Each number is 128 + 24 x the weight over the matrix's rms, rounded and kept within 0 to 255. Layers, rows and columns count from 0. Numbers have three digits each.

# layer 5 MLP up, 512x160, rms 0.0714, rows 88-175, columns 0-159
173106126115121105088137131141120123097157150147132145143119128124141126122095165104130139135110077133124143119149111131123135111138159112069134089126155074125150141135124151109175127130082122133109149142101149135113117158128150154129091126097138143120109127171111144125119081102130113124140146104134154123144136170104105122065143162129143107133127090116143114170110138143145114171116135164116139167115173139119143089104140110152093092108125067131112133181075111114136137120111116
092066119080179106151146141097130118098129126097130122142120128095145140137154128115161106119160140086125126147138149136150140108065145142169180126115138167136135144080130116104145113155117123133116106142118119124118117137127146171126115106091127173135129124150087097144094162157129172149153105152123077163140134150134149149158158128159131167139117111154148115149129164118093120152110138156151107132216117099143105159117138115122115093124102124127108139172164147171150094111105193
135159104125169176104148106079157155114150147130132126123095142155131141176116116154150120159103082136139071118144134118120134128117087094111155143125118144118120108129123143136151143159096116124139139115116150147123130157156099112109136086120131109121129158101135134133121105140166202132132112148101124104092140108125152063132135140146119161117156090130109083135092108136144108100148143117154119144094134163160134129131114124150126168162109129177135133134125052148111144128107100
119132138089148136141094170081095137129139155112121139138101159122141120153094116122200109131144097122107109112114109163179128127126131140129133098129090095142147119140147132138144148179126101081113170105126118140113190126162118131120080170140114169108097141155116114122121139140143111110120177124139121176076111160114178151160120144120115115119149129080118111152096150171078127136149137122151115132152165102153125103112102098093143146115141155142126113145118145099127116172158173
176123155131098136139124134131151081155135151146132140165137162172125127123102144136120137138142122118126107153154093128129149098116119117131139135161154125122103156131141117100140100123132136141166153147109146150097118100127103109119123120113123180115109101133094154118064144182142145101126147081089087110151140112149134123137121134200163136096140127140130132142130124095110125136109120098092054159165154100131097155109143112138086131113120149133104134148117108124158115121077148
157132152084121103147155143114128104139166087107100139146146104124131164127155102136114134146111136122128142095142070143152111137124118096100171143089191111097119140131117105102083118165131116131130126158109105127129185178122116163135143146141101150148119164127154135133131099146125138123123142146139113140155095123153159110093122122130116149144114110087128141118124148153143166158159143110097109118120117122118117127106158121112096138136142147120140111126107159127135094126078106
092151127101096164151119160100161092141084144141126108126125091151142172149143162153123125108117113120123160132108136077092117116120131118162094134175165084159096123118092173131120146122121132151178136152122142113137127100144138111112154144106134120101148142114130108127093089114126131151136138117099125121117114130134127117133129150102099159112166110134129125157134123155153118115103148151140060127139133103180134147099153145145101149150112137141157102146125139122145109124094121
109121132115118126129123108140099084145101132148105112132119124166135144109095141110134130127178075148142113118111164102105128134111156160134139086133098133067126131114149115135141149135087118132184168141098146116129128118107162109150135130126087119138157123146113129116104158102129104121175155156110137077094159110101145158138129140145121127094158154170110135134093149118154077120112120112118145171152127091175089132149145148089126117154113141117137158158128126127124071136133127
156125129138081145128092117106158134180108134127108134129118136168106149146122108105110120153132135173132133121123085170129097162112155136143116175132132126108122129145132137170133154098157127122163165114118163121140154160119138118144136192136136110122095107157156183157157087132111106133127123120105135137130148168094124152134129099159100105108128127121120122104105118079195110108123116114130141108126140118145123133149125114120103116133125121127103137132086144136155145113105151
163109120153115133118117110100124111143103150147129159143148127149126160153154109088151101147091103134108099133080128121145136122122112132134133135149125111102101078100129087147138078116086112146118173134133187128145120163147129135103139091137109142110120098094138159145087090141154127133165116118140100100098157111141123124089101147130110068134115176153167144143122124130159110137125133130110132136110127125126173125117106114109129116104099114111153128101109133179125122162092131
087102151095130113116117184154153150109109113115068109126119100158160150147125119128213167148165163115122081148155123151084157126127144107114147112116122135095115104102149147092152132141121131114114169121136123083144123149159132118157144123103138111126133133159121121144167095173143119131155129186116119137122183106193126144111091153140128130147080127095145104130130152115112120139134100094099118147120152093115193122090144123093128134152085096082081094150096165176154145095128168
167086137136081177099127164129152098176145153156096172155133109188120131146120153128136100130148137104144146116117109121162116104148153142111154134095147150145127083126126125119133171128091098128166162134113130141115123127112134146123106121134141132158128090151107163139107170135100105105073130140127104147084112128143162175124116123167109104098140092088138136098113138177113138126097142125093149116163113128110120154112113160136085133106145146139103120125144155120141140138101093
106119122175114130083138119084113104119067080139136147174140126097146133160123108189148138084139142097075145085098088138138142143131150164105120122150133086123137114117094169126155152168094114163157131124090132133126127163147110145074138100076085136132155130156114116153133146099115127083114130119106141108113127132114125123152152138098131138104142108148117077144144109111089120150089114147147113164165188086126102111159164185134125136152149119129154073165099110131144146132150132
121117133115137129081119110156162113099152115149128106134141084108125180149149164138156134156132113148112118158111096146093119121114159177121116128126114133122131119157149104122117117161080102139150128119137134114151108122162161145127080123105130153130149130080104160115125136126170115163152155124082126086109140130135133064159092157120077093094123113142132115126123157094082127129175131151132113183190135112137108144102127125089112132136125124097135153177121115115135110122094119
109137156116116094088122142135143115160102153133137142124117117104128118103117124154194138126124151164092088133091078138067092122078115094146132128119154116137130131097148147150142102147136129148116141116090107143140156107123145073140130120134170126092069134130144126124119127114139170087114158151123116139107109136148115111090082152126123138123123160141113141187115111124153180164124099169128083116154140150179140109156129082144121113097148079097156095132124123130117093149134147
057093158124099143146158136126164147161100119120094150211104125118163123138107138128152146092159127108133174099101122092132170109138109119152152126161116100103118085124137136132130092155122160143141131128107157142125149084135090102116129130115143127113105082181130102156092135104104140139129141132112155148085122149144160153153130142141144130107147128119113121169146133077111136139107053124121112117139126100146125166156175138139125130167132135087147105139141122161156114153106125
099097143123138096117122082097159167176100133131141155152099100126105157108095141081144124153153112111128124153084146089147127127074093099127127153134091148153100111128137119159130141152078133147111138119136104165122104177151099155102158132100158118096115090100151167184161100130179112143145145092133126129137101106160110119172147152158117071171105171130168186142128151136145117109127132135153104133131114095134190140114144083159114146091123142076072099098134107077166098083103133
144087133125153127104132152112145101134134106152139123142083091100111143124120134081136142163131153184162058142116145142150150127117100117132126104133149100116128107152106144121114125110152115166162108120114128145138117114101113122125135141100167131099082103180153138110099160151126139084137137121113110122106133115148147102122124107100121133121118134106132135120152136126139157075097140128145135122090130158111146114128110119127107147122147107113094104129117118119090119173118155
137162117112079111107142137094082108116151134143120108144159124145150138123134172098159058143119138165126112184158094149165160127119120171083152130078166096172120133100120160151105120147139106175146113117120114122101096115143083109106145114092110130147136158142134149128134123131117133097133148108104096140146138166117104152126103108153069145116134137113115083114119084108136134100117186163131117112128142129133130147109157117148119104158127100119082059210148142104115121138122170
143126156138135147127131123140129134108139111144147121139144110110124138172138120112134119120091139139090143120154115116120132107147124114161150144127127143132115111119103195138116106126122138143126107122086109141155131135154124145086124128118137140141145163091142152175101091102163126167164061175112153137108178159146136116094094134128102137130160070157133123138145120097129137138178145156137111104115121127125110121154150105134062109139127169137140131137150120163132143123126118
158121118097105158094158157147088150128131137095185138146107143085126104121157146117163140147102143150103090125110111144182144134174094141109167101127150133137145141135136149129100151125108114130138115165118131150108135090136152085140103148138133140149125114129100149162160109124129079105154116122129107138113107125159193132116106104154132139131127141143120117106084153143156119163180143149125130125139141095110113130097138108140146128123079136104116080178135117095126130145156136
096138156123074096096133115107134139162156079147138121153102166119136124155120140134128114116107093150129132076113159103132156146100109167121130101165159110116181122162119105137101122141094122137118131130110196127152099150099126133120133088089116167147148112113157137143125166122101096108127123098106096155128149112155114127108143118146141135106099141149163122141102150135134168119121125123122097139145145135126106176122127130125126104110127171093142083146141127133121107160144139
090129126122149112152137129096142124162113129103146125138071112103145109149085119134182136111148120110109120139081125118077109105138141103100151089141142142130106136118147129099161121105136137143182107138145197121103136103079121140112110134114125140114132122123150127154148101159153187132111101123141129140131120154158103144116119119158101154143128149185152113076063170120152184150137141133168086097149140130102150138094139128161133105144128114101127130141094136117107111156115095
150118184129122143119107118147135115095167094108107129128155160135115174132132139104134148148127133107125135151140135111188142100129078181164184168136131162101129059136106140112131155111129140174158137130119126150085119142098147123151134131114129111114139142128165151120115129135151133131139159119113112159124119167129151183097145111116130144077103116108157094113150123103149110106086144106116126148102139131153119114099111112105112108106119091140155118157177125128120085138142134
098156156110142075135118106162111130095144123103129093156158152146171124100145120105125130129125103093123136134134113128142205147098104144155127128096158107062123099145145132103094138131137135134125109167094117110116067137181110079160127122127108087152125123124111147133111123127139101125179130124120132116122183128157110139104078124128123153095155121147119142117184127123143109114117138142146126149180144099209109132088149103105113130103116167113152119154164132132153081115128154
149142151123122108107140104117105123115156113122107106163107142100119127125115153079104113119149077139088111144100129112126134153147154113170140124129101092118126124139109118137130133140138152164156104134156141096125103181120161135153156125074134122153116132153115112149094142110168110116113131114110136110116161140122146090113123107118116121107122110105123133224113077113172122156114118131158119141113164115120101165152124108157149123127141146151143113124127139125135107107143091
118099121086123122126107125102102142126146122122096138134150173123160127138093144121135104127161135171129094137152117123142174133116114111108152096144156122134118148130137114113146100121158115140168094150091113096090143136118137107127112144115145109113116140138127106101144130133124141105148150146171121156110103144108154132157132088138126117115142118086138144158110114141126126156119126128140148133143115153121156098114125115106101142104135116145140132146117147125089110104113115
163101111120102112118126096133124105120136176123132126164122134171143164116133153127149114149088128119163107106123093141139146150161109109107140100135161121095163135133102134110097104157167137155121121145174141140101129129124094112135172143097123165131124141129111120146089112139138125123153106089084121118125166119188109158137100177160150139093128089112073123134118144138100130109128152138090131152129152110077078125113153120150143158080102094136124105128178141117136151158112148
146129132139100107096091159104153123111115133126129160136141155113106135146150103124106132111173087159082107129156120126128124125099135108145147114133151123126167122142096156122171102132154150139125115144126116155124156133138125158137114142137167156100090130167083105115103144155101121138094117126124157134161119107134172117096127146110121138142132080136151132114127106095096138115125143112122161137114125111085140123132123136088107165119121094165127124147130101142132145137130137
139119158141094100138109120122117108121078104111128121109100124132114092147146175091109152135119070135155135125096100156126122079111129105153126130123117141104073129098174137076148124157137146175132144126137111107080129149103139143131117179172140135124140133149184143158124104169109129095121105145099105127131174144156141143121082113162156098092133142103145088134146124123121134126068143103135124136156150105151174106120148128138100157109134140090110118135137077147169118107121095
106140150139140177102112135115097103107134156138115166123166108145127142129127154114121200156142141139138129103096125113129170103079104131104146120108142110108092085112136165100142124119109115120159111176150170097104139165149109155109087127157170131109111140130102097106105118103173144114115163134101137130118109147126132107129119126127108129101110086138188100133077116116122137156141119115145147113112152116135146171138126117092129129157118164142079104138138092148156102091133113
107138130133163085123141154148148101126095068120146131132142098111123134117123157148124158169136068127126119148136122174151171108129132125159127113163159150115095081133118150113169140154102136144150146091123117109113100129109129135081096112126101177085116087126164109140151120157187125081156155125084068084122207116162125148146087117105136123033149145125181136168141151142146144111092121095156136148146117102156136120107119119110125126098120065130115147110110138127091130131134086
140138114137149106121176140129153107086142118099120149183091194149158130118113144145099162149123134126117113155122138167126121106084093066111135105164140160145127119132085094145091146160115125108133135157142125101180123147145093118101133134121145123087074154136121148133136179156156078158119123140110105111156162102140181112119107129132065120133143139126127114095166154146116112098137140122158148182161125112090117162158137105129079134127117121124116113154090136116095092118120158
146091121116142159128093175117120122144139138099084173132143140125154113127125110141095168131159138151139122122119119106109090111118143128106148117131153148099119108154105090129176157131140100115165158140138100155108144107086129100126136129160133154108135140168125115130135145143159154108108140133140175138125115134187180114129145086109108126110157123088165121107132149124132153082145140114161066139124133101155126108095127118110127123125083101102088134118094122124123115157124146
132121139127146138138099118106115118144143137129142109134117175104124111153118137142163146119130127095117091137115111188162136101138089120135142105126115144136130132152120131126096131150142134141145142144167132119109140085104097152075125096145133140108101138178088129118117121146156121099151085143104100121083120152144144133143117162159155153095123121123147120105149179144130131125129144135140103144109110102129116094099109143142066107078133187194103116123150170085140109094096121
094110137132148152144118145144124114138131106118074103155108086172137168105106107092130125107127121106128101151142138135112112117115180148156140101111125161128129136110129102123128157147138160114186090154132167134135118189136156151132097119117119147128125099184123111172152103122077113156117132141110155123146145107078167138159116105123107106149125145103118096127098123159127115120109135101129104110120152129100115129102193150144143076164114136137077139110123145098110122137094137
147116156098172135088110140140098128125173138143117120149117109090153126158122197139124116151097135141134151134119073170166108136096102140135136109141133159096145110106056140110152125135135110168108119141137133122126132098111154124100135142114122113093118150168113121142149148103162133149147139135145153152130137121117193150153149128112145158141141101105114115145141156135117107137103129121143079122108143074186137152118119093160076147108151120152169133188123117088119092095085121
119123121137104123123081150146138159155181096118085138144113121135121156159127119126151101151120129156103117156099122099087164096122094132163159078152107116106126108142101110122147135107107125125121137136115140161107120094145096065160125089096137121146087126122153142156110106092150149096142116131142148184128134121132119139057126110105136154095136058145144128166151129151159107192155096174148097162125108095116116108136136130136119133141104157148131111129139163123138122133129111
119092106136129139123108114120115094108129123081120135117108135155148188092145169112098193117102167121119121135103112110134169105102137138114092071096111157137131099124117108144134132148105127158132137180083128140137091117105132071163121119141103139133107089135121125149112166142121156111154122154070165131140161116145128089114093133160111133105122129079145065106144156133089164118158134122124136121161141110112122126077152112103126124105098116144160119169118156128177142142084137
171078135107138094175140186136108087089132120073119172161118135128121137075133115095160136128109149166074113134144106087083134158128122129102139138128116121158104129106131160125070097145127140135122182191120127129152138128133074136089112146120108129127159088124116154145103126161133112122098132107097149087105099138113142124146125140109085099092123104126100132140113169107121140125107147164171078160122140083152100097119130156135136133122147147164163113135145133120162117161135143
151060169109143153080103114096107139127115153090065147129137127106129112117132134096107159133163121133120148135133175176125098175128176143148159123109113104137110153096101124132146135182129159143141123156152129113148140128099128150133105110176166132124161105115121091162129128136121179118139108123117063092129148104121147150143120103144137107123170121122130118153132141143105141088093145147149165081158115101169127168140122129144144104102160069126167129113114130136135140152107134
135117153086128142097130178086129118127131136096143130132112138120143123104119141092182163138104116165078137129179116142141145141105116134124146130147106076121151110088120131110116091129135127162113142150097102088120162128091100139130160115119100105119124088129125112146124129076149154148158144164136127151097135149146110104111123137111124113113145132113113117133100151123144108143119132189199107161154120112103109101121129102114149108136126128136163080161134149122151133149148136
147122145140112091088132088177123110121099126118132121140127124137092152092159091111114131128144139179118130153111090090164135152140142132104153082115103135094117112128115134124081133115116116135153139142145154131116109147139128094131151157173181140145125105096099131142124132110096095079105164110141110129141173117108102143123092116167099126133101102149150127086140131113148146128120158158116105118135082104152164110104189134129140120112074112134113132138183093131170082142169140
165098123079096131109125157148083118123121136136131151124093150145101114128103155114134126147140121168133076108135097174151140163153121165160177102091093130060125111126104107151158135111114170131153136118130109085104120138114122158111101166115137117107144162099072187114125119156098115091117120109119151106145174125125168156140124131132129140106144142115119140161134085128115139099106143128079144148129127106135158115104120136090129098089068082124124099149111125155142112166159127
123109104107141144147137137113071056123195121109076123175169147138197142108147148085127158152135097118120161182118111128125119130126156105099123113129121095090087157133122093066155134108125166119138121150119135169118126113104122135132110115166133107144122128141134128128103156157090121169123139129095146157140113145147137115143107124144144071097132151120151149156103118123132121139124147142154135125143129099154148124129115147113135106169124131162168112115153162157155110150109129
115117171140103136148191102131103118153155127126145119153125128158136144084104129096188117102137112155113110122122138141185189164142084138134115102125119080094146116135119113123117095114148113174135128133126185164123123142119091114129144126090161123088130106122125131132123140136135084136167093117116124148126122121164100143136118104122102133142146136112150109149114124113132117156147129130127075121142115136103126130124148132142113131124147151172134111140140184076125112128128150
113142089124151164119148128139115101149112159106132130126083140147119108103145134141094082145137130135128173125120150137113121143116137175128160132108125132093104114171087140143136131126142132123166113127129156113116136125143145111159165127115119114158124097177092142150141138144105114129167133090115125086110151137143133129122123128149132087105149139109129121143122126135119127119109170126140131150158149115165140142130130090124158139127060108139119087143135098103102115150123122
124114150133133139120133092113103129121083106148127129118156158170147114115093133109125109127119098105094134164140149100134125155129118144126121078081144106128138094153112136120120126152147139119124139169183212168132108157134147117111122128105096122096150103120119141126118125124084115119147150100123068126148161103138099115124102118159110182127142130157141107151109128132152106104138134110125127124180129118127141138113120150128108081125127162119143135135142146112133118097130145
133163119139130114119114156136150154137116150152111134117085073116152144107136121147165136175144118146105180093120118160163119160099135106146122107118113147104120116095133162112138134159131130123107116146110154160161092103141125126130150126110163146106142081118104119145093110132096155163150112100120134150087111129134113088152138156134129121137115091164105148135114129139094119100092163146113085134130065130106147151091157150097084120141062106147135127104106129117127104089097149
117123149152152130114122109158132095140117098102112125143125146134112104128119096147099146158148101130100114156120115126136152154125126111146117148127117141108115127098135174139141151153129147120154132132152115156160140142153156094091077146106093109113109111148148113163098131122109138100123113176151086113134106150132163194148117139109148097142142164160127142123164171100128150100154122130103134116151082138129159122144155156134107109144136116124095059145084151111148140102141113
147144123131090150078118104176170127161140078048141179119122129154096126112133127118157134128170102104111108131146108154145131119104124157092163112158138106108109084136114169069158093129111095097176106143143127128071171163138127126118156152134170127104110084134152164133135090148153096139194167121137128105186126125144127127130148101119112087083188141091117096111098141130178113169121169115161103093133135082084139149179138120079139124126049101160177111134121109143138148149173110
122115106140151110077160093130146130143122114134102107183101168152098200107104143150151129118158094095092139111166114131106137168137148138161168103085123135128107098132119093135172103150139135127143133125131141124140074130176072096118101128144156170169066108125103172130103150137137141128140133129124159126145173133156176112163107088114129105115115096146115151121119135154101140158125117144100130151163156122133120159128117150090119164109128121113111159148103129135112134124100158
135143105072126153121098135150126158138122127107152155102110157109190106075109116139138112168132129139111118172089131162135090162146124126106115127118070068087128123143145138146154170115137124120164107171139156145123140127112125105137138173084092110175142124163155176156144142158096084132133163126103167123101109155143121131122099103138110088123126144125127131120108149134139165093134154119146158128128130114125148140113133136074135110132118079113089107158105152092140162131130107
147109126115113159129136112106135127133128094130108170149108116118147133152108131144087111189111141140126123159132126158166111105099075110139127126137098135120070124089116131122145138090111134139146132157122152152160137157153112117121141141136106151173125117111131120175153129079113138122102097171097160131126118136138087142153133134170089131105115116121126137095151136068191095144095107133154155107136107114127135167142155185137093133183110129128114119126104091157146137123166143
118140172153167127127149106108109111155164151098150127118142158158157171100121149112150114151148130130120121091138142097150125098147103125082084118122140140135114134095099138139147120103112145142142128157127162152125146149151133115088148147127097145144121123180151103142178148165132151108150119121161082127137121117120120110130096101150166119087189111114146125145148091198140081111165130107139135139149142122145154125116109145071098099102132150133120150122083126105124161111114093
100126127109107100126132132128194121169149116105137136135150135124120148126118126140124157115139102192146142125151130124144102090118124111125133108145142134125132148125166125127173120132123124102129138098165127114123176143087113151115135104126147130104145100105122111130094109103151124115146173138117142084141126104109157112149113115149117102133144109112105120138143146110131133131129133113174144145149128112161103071129099154136127101163077085126120096145069152136124110136119153
151133151129130105124126095104116125127112114106121141132152087162151170129133105143167129095119134135141080162161107126124080130115055115117138101149125133097147142113097094112122099163113134137177095157100122138139151109124131134127133136123099078120134100138164131153146146100146127120154185117167123131141087128085142137146135112145124123109096110115113128102102116161135121086136145144163118187137143106152099133069158159140089120095113123127162123142128165111134091087106106
130150157171122118109112143117138066116160141122097124134131125099085148124121111159121179111127107124123132121137156088170124123118128115116098116123130114106117137119123137135120151087135150131152175136135148090146147127135124082103117085124133132130106059124156116185141135083135134120157139142094154084145199097129090126138162133126135155129118120139147127143126117155150124077118140115139089158165150131119104132112175097105142118157124117119103109133117112127112125136145129
107128099111099168130167143139114128118136128154107148159119148180117168141109141094137133163125153135149095141133165127175107090125130159138155143131135128129095098113094102126111130114115127128154149118158171136084124131099136113068166151151140166142127081100094165117119164111080115108176103132086103113118127153104107156152158113143132138105158135064128105129113136122118140100120150119145112099158167141127113152115145116128111063127091117106120123125141123105121109147104173
118107118118127139103110124113111118096122174160130127185122131153134162083094120138125198143130124124121106156117147143143131102153130162146154128165121095150118079127114112136132121120134122165166151145118158150142134119142130064088161162124167160157123135143110130134125128153143173121118141166145150112157112141127120156083126107154099136155090129089136138152134124106128158131136102144114118135164141132097094161098122097137093095137133147098125142140152106109148087125152171
114119132144131156139111102126107110136133155147134112135099123116115134118144106137174095152154162124083115098139109144128131122153121140134174109095128117121124163129102122135161146108115125169138166114158094131115120188138138128108109166116156129086145105153131131115137092130098149126159153121161100129147154136137117158067112141136139167085117138115112135125120143081143075076131102126132105152178154136123140111150124125118103130076093104072110135119149119111138106101153134
117123146085124112108095147154160125165105111128102142153134145174164148167096150126126095149124134118096143143143134115112133110100133081092131101104120103154141152106115154158168089137082131123152167187147157109122159108123105136089144143113174156155160155152147129138091096160130132049120172101120122145132124145111128118095119104149125133142145156088118103151121145111168140096130106150161108151155161111191124120113140119146139135109071118101147117167082112107093112156143188
077120108118121138132133126153122105106149089134137102135116168113143146140107119142137111133095124104126132123100118138162134115139088141073127118127147145086154096147144144089147110132152141143153153169152132141133124146160162139105133131134117077134138138101105094136124143180106165117157143175070163117105164146157166152132095089134157097139174136087109130207131159129167138102126162149113113131168120131091129148128099162165097149161108155098100115163132115092163122124121141
100149120135128127087098098140134073171101108173143166143123129156126107111088109155107115087141127135090114135099099102147118127109129134121130135128113126082125106111054141135146129130130141127132156124136138127098125137126120162138112173152130166098106151124143126133130154145146136134159132136126100144092110148134134160102100142110146137131134141141175088193116115102149121139099135161166160123125138130146105118139129180105156154118088116109099107095131098091127124171125156
131113129133148179125125137150112081157116148152146137165112138147138135108117117129098141120126129167108101121128148140121118071128141118153097090126087134102150130093156168145056152148102152116169085129129141157115145121124137132112132089122094108144102173140101124143086131132169174117123183099168138114155116114122130132128138129133127122105124122155089135103132100161081125138145143163098133122142147130123105132148132120122114125109112110149133109151096112091122112129144147
105150155124131128117133123153157098133152085110153131126102153086128092143081162105126141132139159149108132109129171115114139155157164103093137156155112160143111129121135143133108091141145151116131098098094156146103155165123132128150139139117133136125108116104122116161127113104173167157146172100133179148153152085118149147141117117145123110095142123146161102091106116123119123144121107122118122070156125144107129148128141084156071087110161124127176128126120131171151097130123105
140151094138110119106093115133144134113103084126119160103136111177117160141120129134101137112110126090139140104178134133172131165093117078141125107125140128105133152118093145137134127155076177123145123122075119125102116183133116083112121093131128108130179137132126101166141167100118099121132136119150145088135187094114095133122109129159123147104142120141138103115096141100168117147139155175167171109146122088185132120127108131100125159106146146162166113121148155180130114110109153
095131106119097191104137127100126141111092122078149128110135140098129107143121125115143115143139126150110114141129147144156101127115113156147158169110158086132115129125133087141147149137087135145154123116132135125135126131146142126129147102099114148162127115136112143142118139133120130072152165142145126136092141160122118157115126098111123130136129102151161101148121119091128103138133120105164150144152119119152100116111103122130132151126125113185103147128139116135104103134114105
142168127142154084099146124119127143102133132047150146136121103119135133104113119074137157122098066118118111174162128122138125134104095137123141113121092130079081131115058183103131122157084150125158163158117104161142102098108136134124124119156091141095117116137122151130130140168158102100140135134093124096100135149140135075119115118107096160143176113148117130102108174109160179110125108155134110107136178101134080134112144170108150156124142089155087079165180163098150135132124156
117096131103116118109128140147170110172145098122123111111106104108151134147152134149140120113130142117141125123143120131142178098086124165140161096116143103122143111117146144101170100135131127158163131113137088109130112173134077117150104121121100126154151157163119123148070087124153163132155125141099156123133142104171100119161082131106110118140170122140125138133063160123149137120166141218135114148098170107140119119120105142098088158134140111181126113117117120127132156127130138
119102123083087134126115119088113166144125159117093165142137145136107121105110136087215120165122142117134145152102113120121161097160126157131157096120129138145100077099150138127146105112116112127156084115119165089083116136123140090093127123161102163130143121144152133131128104133170107148176165156129098107139155187166134121140110126153059139127122156124181092144085137086141133150107134116137122095171123103143161162112114084093143100146115069132133140144156117125160129147162096
103084132140136161114082175155135112137107131084169134145120179155142128100123133140128141159143138108136106117118159161093132148121113129126092154134118116112144107169115136133164123128150111095147132145124119152168158135151104115117095155132100104097128153175122111159180156130117107147150156131116133091119112124166145129161107124154103129142100135168097126130112174141098128114118126148139139115138145113122145165088099165095131081108138076114108121155150118126122135109137099
107118107151117104139107104097119127144120170123102170143119171136100111106069092156157126180135099171098115117130141125170147133141122073120103103119140133107100133147113126131144110133119109140124120109156169138113153144151114129093117178149117163130070101129181142133133144148119111124101139123133139076100115119137116129125134151117132165108150098120147130137116104154185119107079105118141130115126180150130132160104142154096123128150152137083144088095107139154135136119178135
128120123140147129128152182133139120123100120097105129123129145124121135129088140123153129111131133106092112143148123119145114120124112169137174153144095135107112108145144114113139107106138114143149153167122134156129092161168105099138171156152130094136088156115109160139108089116127134117155126161142093129121141122167135154103111101151119135141089096121082113148130086092137073117159109128112096146150143095173158125144129128121119132129138119103113086117157136175101108124114112
143173139100091146114099155113125114082124142158123145180132104158150171098108147167120206110167090091106124159162155152108123105105139134128086097101154140140137112121133116148124103117107136144137145154129156170129128109096126098118120124104152188118154131111115150131118134139151114087118091100104105119107113109126140116051095136144083134117151130134133126144095108083139161101102153182142148142170148111115075142115116150129131135130075122144128112141166116129144099151155157
120115107136141125129114136104142086157157148138120119148110131113147145120107102130172110111114081122103141138151146134099143116103152128114098108126153132119119141080119154129111137205117152115176116186155130115145179112112127101113108139150101144124119131083131085118083114099126139131171122124070109130142133109155097184152108147159136100154131140145152153150163173122137117128101159149139092149151110077158118140086115089137131131142113118122152145120123152152188097129114118
132121170133103128121119112133176097138126130102122147138112134193132127141091160095140102127153141130114157090112104110176122142118136143109160157155137091138076126127083108143162151132154111100185124110132179165099130143141122135128120140115122155105104093132130140147143156084133103157114175121094151107143144119118135131162125142107144118096126087148103141148117170098176106149133110093085157131172128120175109174129138134114124139141138099105113146104106100121122126154096140
139129120081092138107119092134141156126119150134077119205121145118133113139085123138173082140135134112164116190133121077111146157108116121137148091142125111114163101111105146131108118129139146131170160106163134155105145110155063124131132155167133140169087162119126158120133114112147111095177143133079167117141119136118119120141100101159155149129141138097136127133081173125138136101150138134152125124116164086101116120132117106096143123085082154092119121129126130125151096113149102
092105102128107160139124137104130111127118192103125143166150134099109111124113161149154131128173115112118089122120146141085154114104145124091126124134098123125114145150114129111135127144104133143155099138149130099109098111159163115157160117048112158130129113103113111133125120147120133106127174104133129119105149132110128144132114083187137167103149154127125122173159103091159113133148094128121113115177140136145126180108132076105115124165128124114146139135142110171120115097135143
132117121111142091152111194119163076140140131120149148145116091108123116140116152125151112129165077160125124137108128136115114133126134142146122147105100110119126125108134156121113133144109132120117139105122160169144157151156143115127165129112142101120106093153138096149162124147153139090146117146108125117142135123152160134121115179122131172149146132144102117165099178129186185106140168142138136133130132157075118169143126122126123135143107102110147075163127092150184109131140127
119150102098118166130115108143120131145133130082094109124112094133144130096107111131126149097182134163090129133122104137155101149131128176118115134087098103137117079158117163126107108140176135161138124146108124114127160172142146114146105089114110138107125126105172135160112165166101112184121129155116134110151145118129097110144140093100137114127139130108129138131125133137116186135086142141140154102131116095133137141109165119136132123104093123101100111157113140121128136119136144
121131158128119108099109137121141110176130163110070125162135135139130140111103120157139107091132136142146158134125121120125147145132103132099096129135102118146136108110110125138147120143140106149107124107130145130139133163107105142152119130102144134143145138141099108138059163127144162115124123124099168136110130101082130132144132108147126163151154068075170168121139134093108112134107081150123173153130128137089102133198142119127120134103113120118153154125134155120128120110127136
123108104077133144121055100141110091134143141101059136165151145112109142085112182127145173164126138122129112175141166143129134146106160128121085128131132117080131129134105100083113157141129142147214160137159160118159148141166095080145138162134074130157126121113115157135115124109115131117157180139116105094110161118120128100091092144193067118113164089102121146121082141143142125128117108121159117133151147088171118166129149083090129102112086098102144130121138163103147112140145166
162112132093121168116174090137100147099105140090151120131118160131175102120131162151157146137093123111136110114094102139168138107125134135089111140124133128077169123089143120112095094152087114127134145163142130143112147089142135106115100104138136145129154123138126112137135158100088153119186152103113112131147154150164126181116124117157143156117170126127131093132105169137170154126125170142157087135165141103105128124115107118094137130143107156114110130148148124134128098160113140
150118097117167145144101125125132126150128133119122140102153134105123144137138138144130129155128121127134112159114137119124096139117134106117109169113095137102114125150120106140140166154080113117149168123104122098148111165146141093146129147119104115183142118123166175117121130134154125129165152105125168110108145139134115110134102110173118113078139138162155169124099119126126116161114136111164149154125143119136130157103137134127138147099126146123150149107111114151142144129139131
111078151130123131127135159106148102090096112121173133112120145138179134132114116141140125167091136111123101125092136118124127166141098135149109119119140155099122150109133188129120165166132159155146092185132148146107163140141133125152147130123079128092141138162113110128107136143091154132160097141110117124105135083131111104093117107150124146119139106124117136128104128122159104134188143112128156144147137124122136140170142119131074121128160127146119153133109146101154142107096130
112144115116107125116146134168154140094110127135116129142117134146156153133107138114124150172144130121140096123151143135137164146079093104143152132131094091127180115140108108157105137145139090127155152159121155133105128156135121114133156123100123142117133131126158122132176098140065124113127137084145130138109126142136156115089135097113076135112118099155128102125099122098164129092096136124131136153129124134107122129114130148144121114151115129148122125136122109118093140178118114
118129142134123126123088128099160069157152151125086118141168144137112135159156131115123148167148092137098120125125120107085190100124093137144120099126118186130136104109120129117145135116109132108125163137171142108099134154150102123106131159071146131091151155122129144135097122098126120161115137136096099156155155176173081117094131118136105153088127100175174099100119129114142135161159117126157106142152110108130138148130177087130118120137145119134107136125133156149115142119133144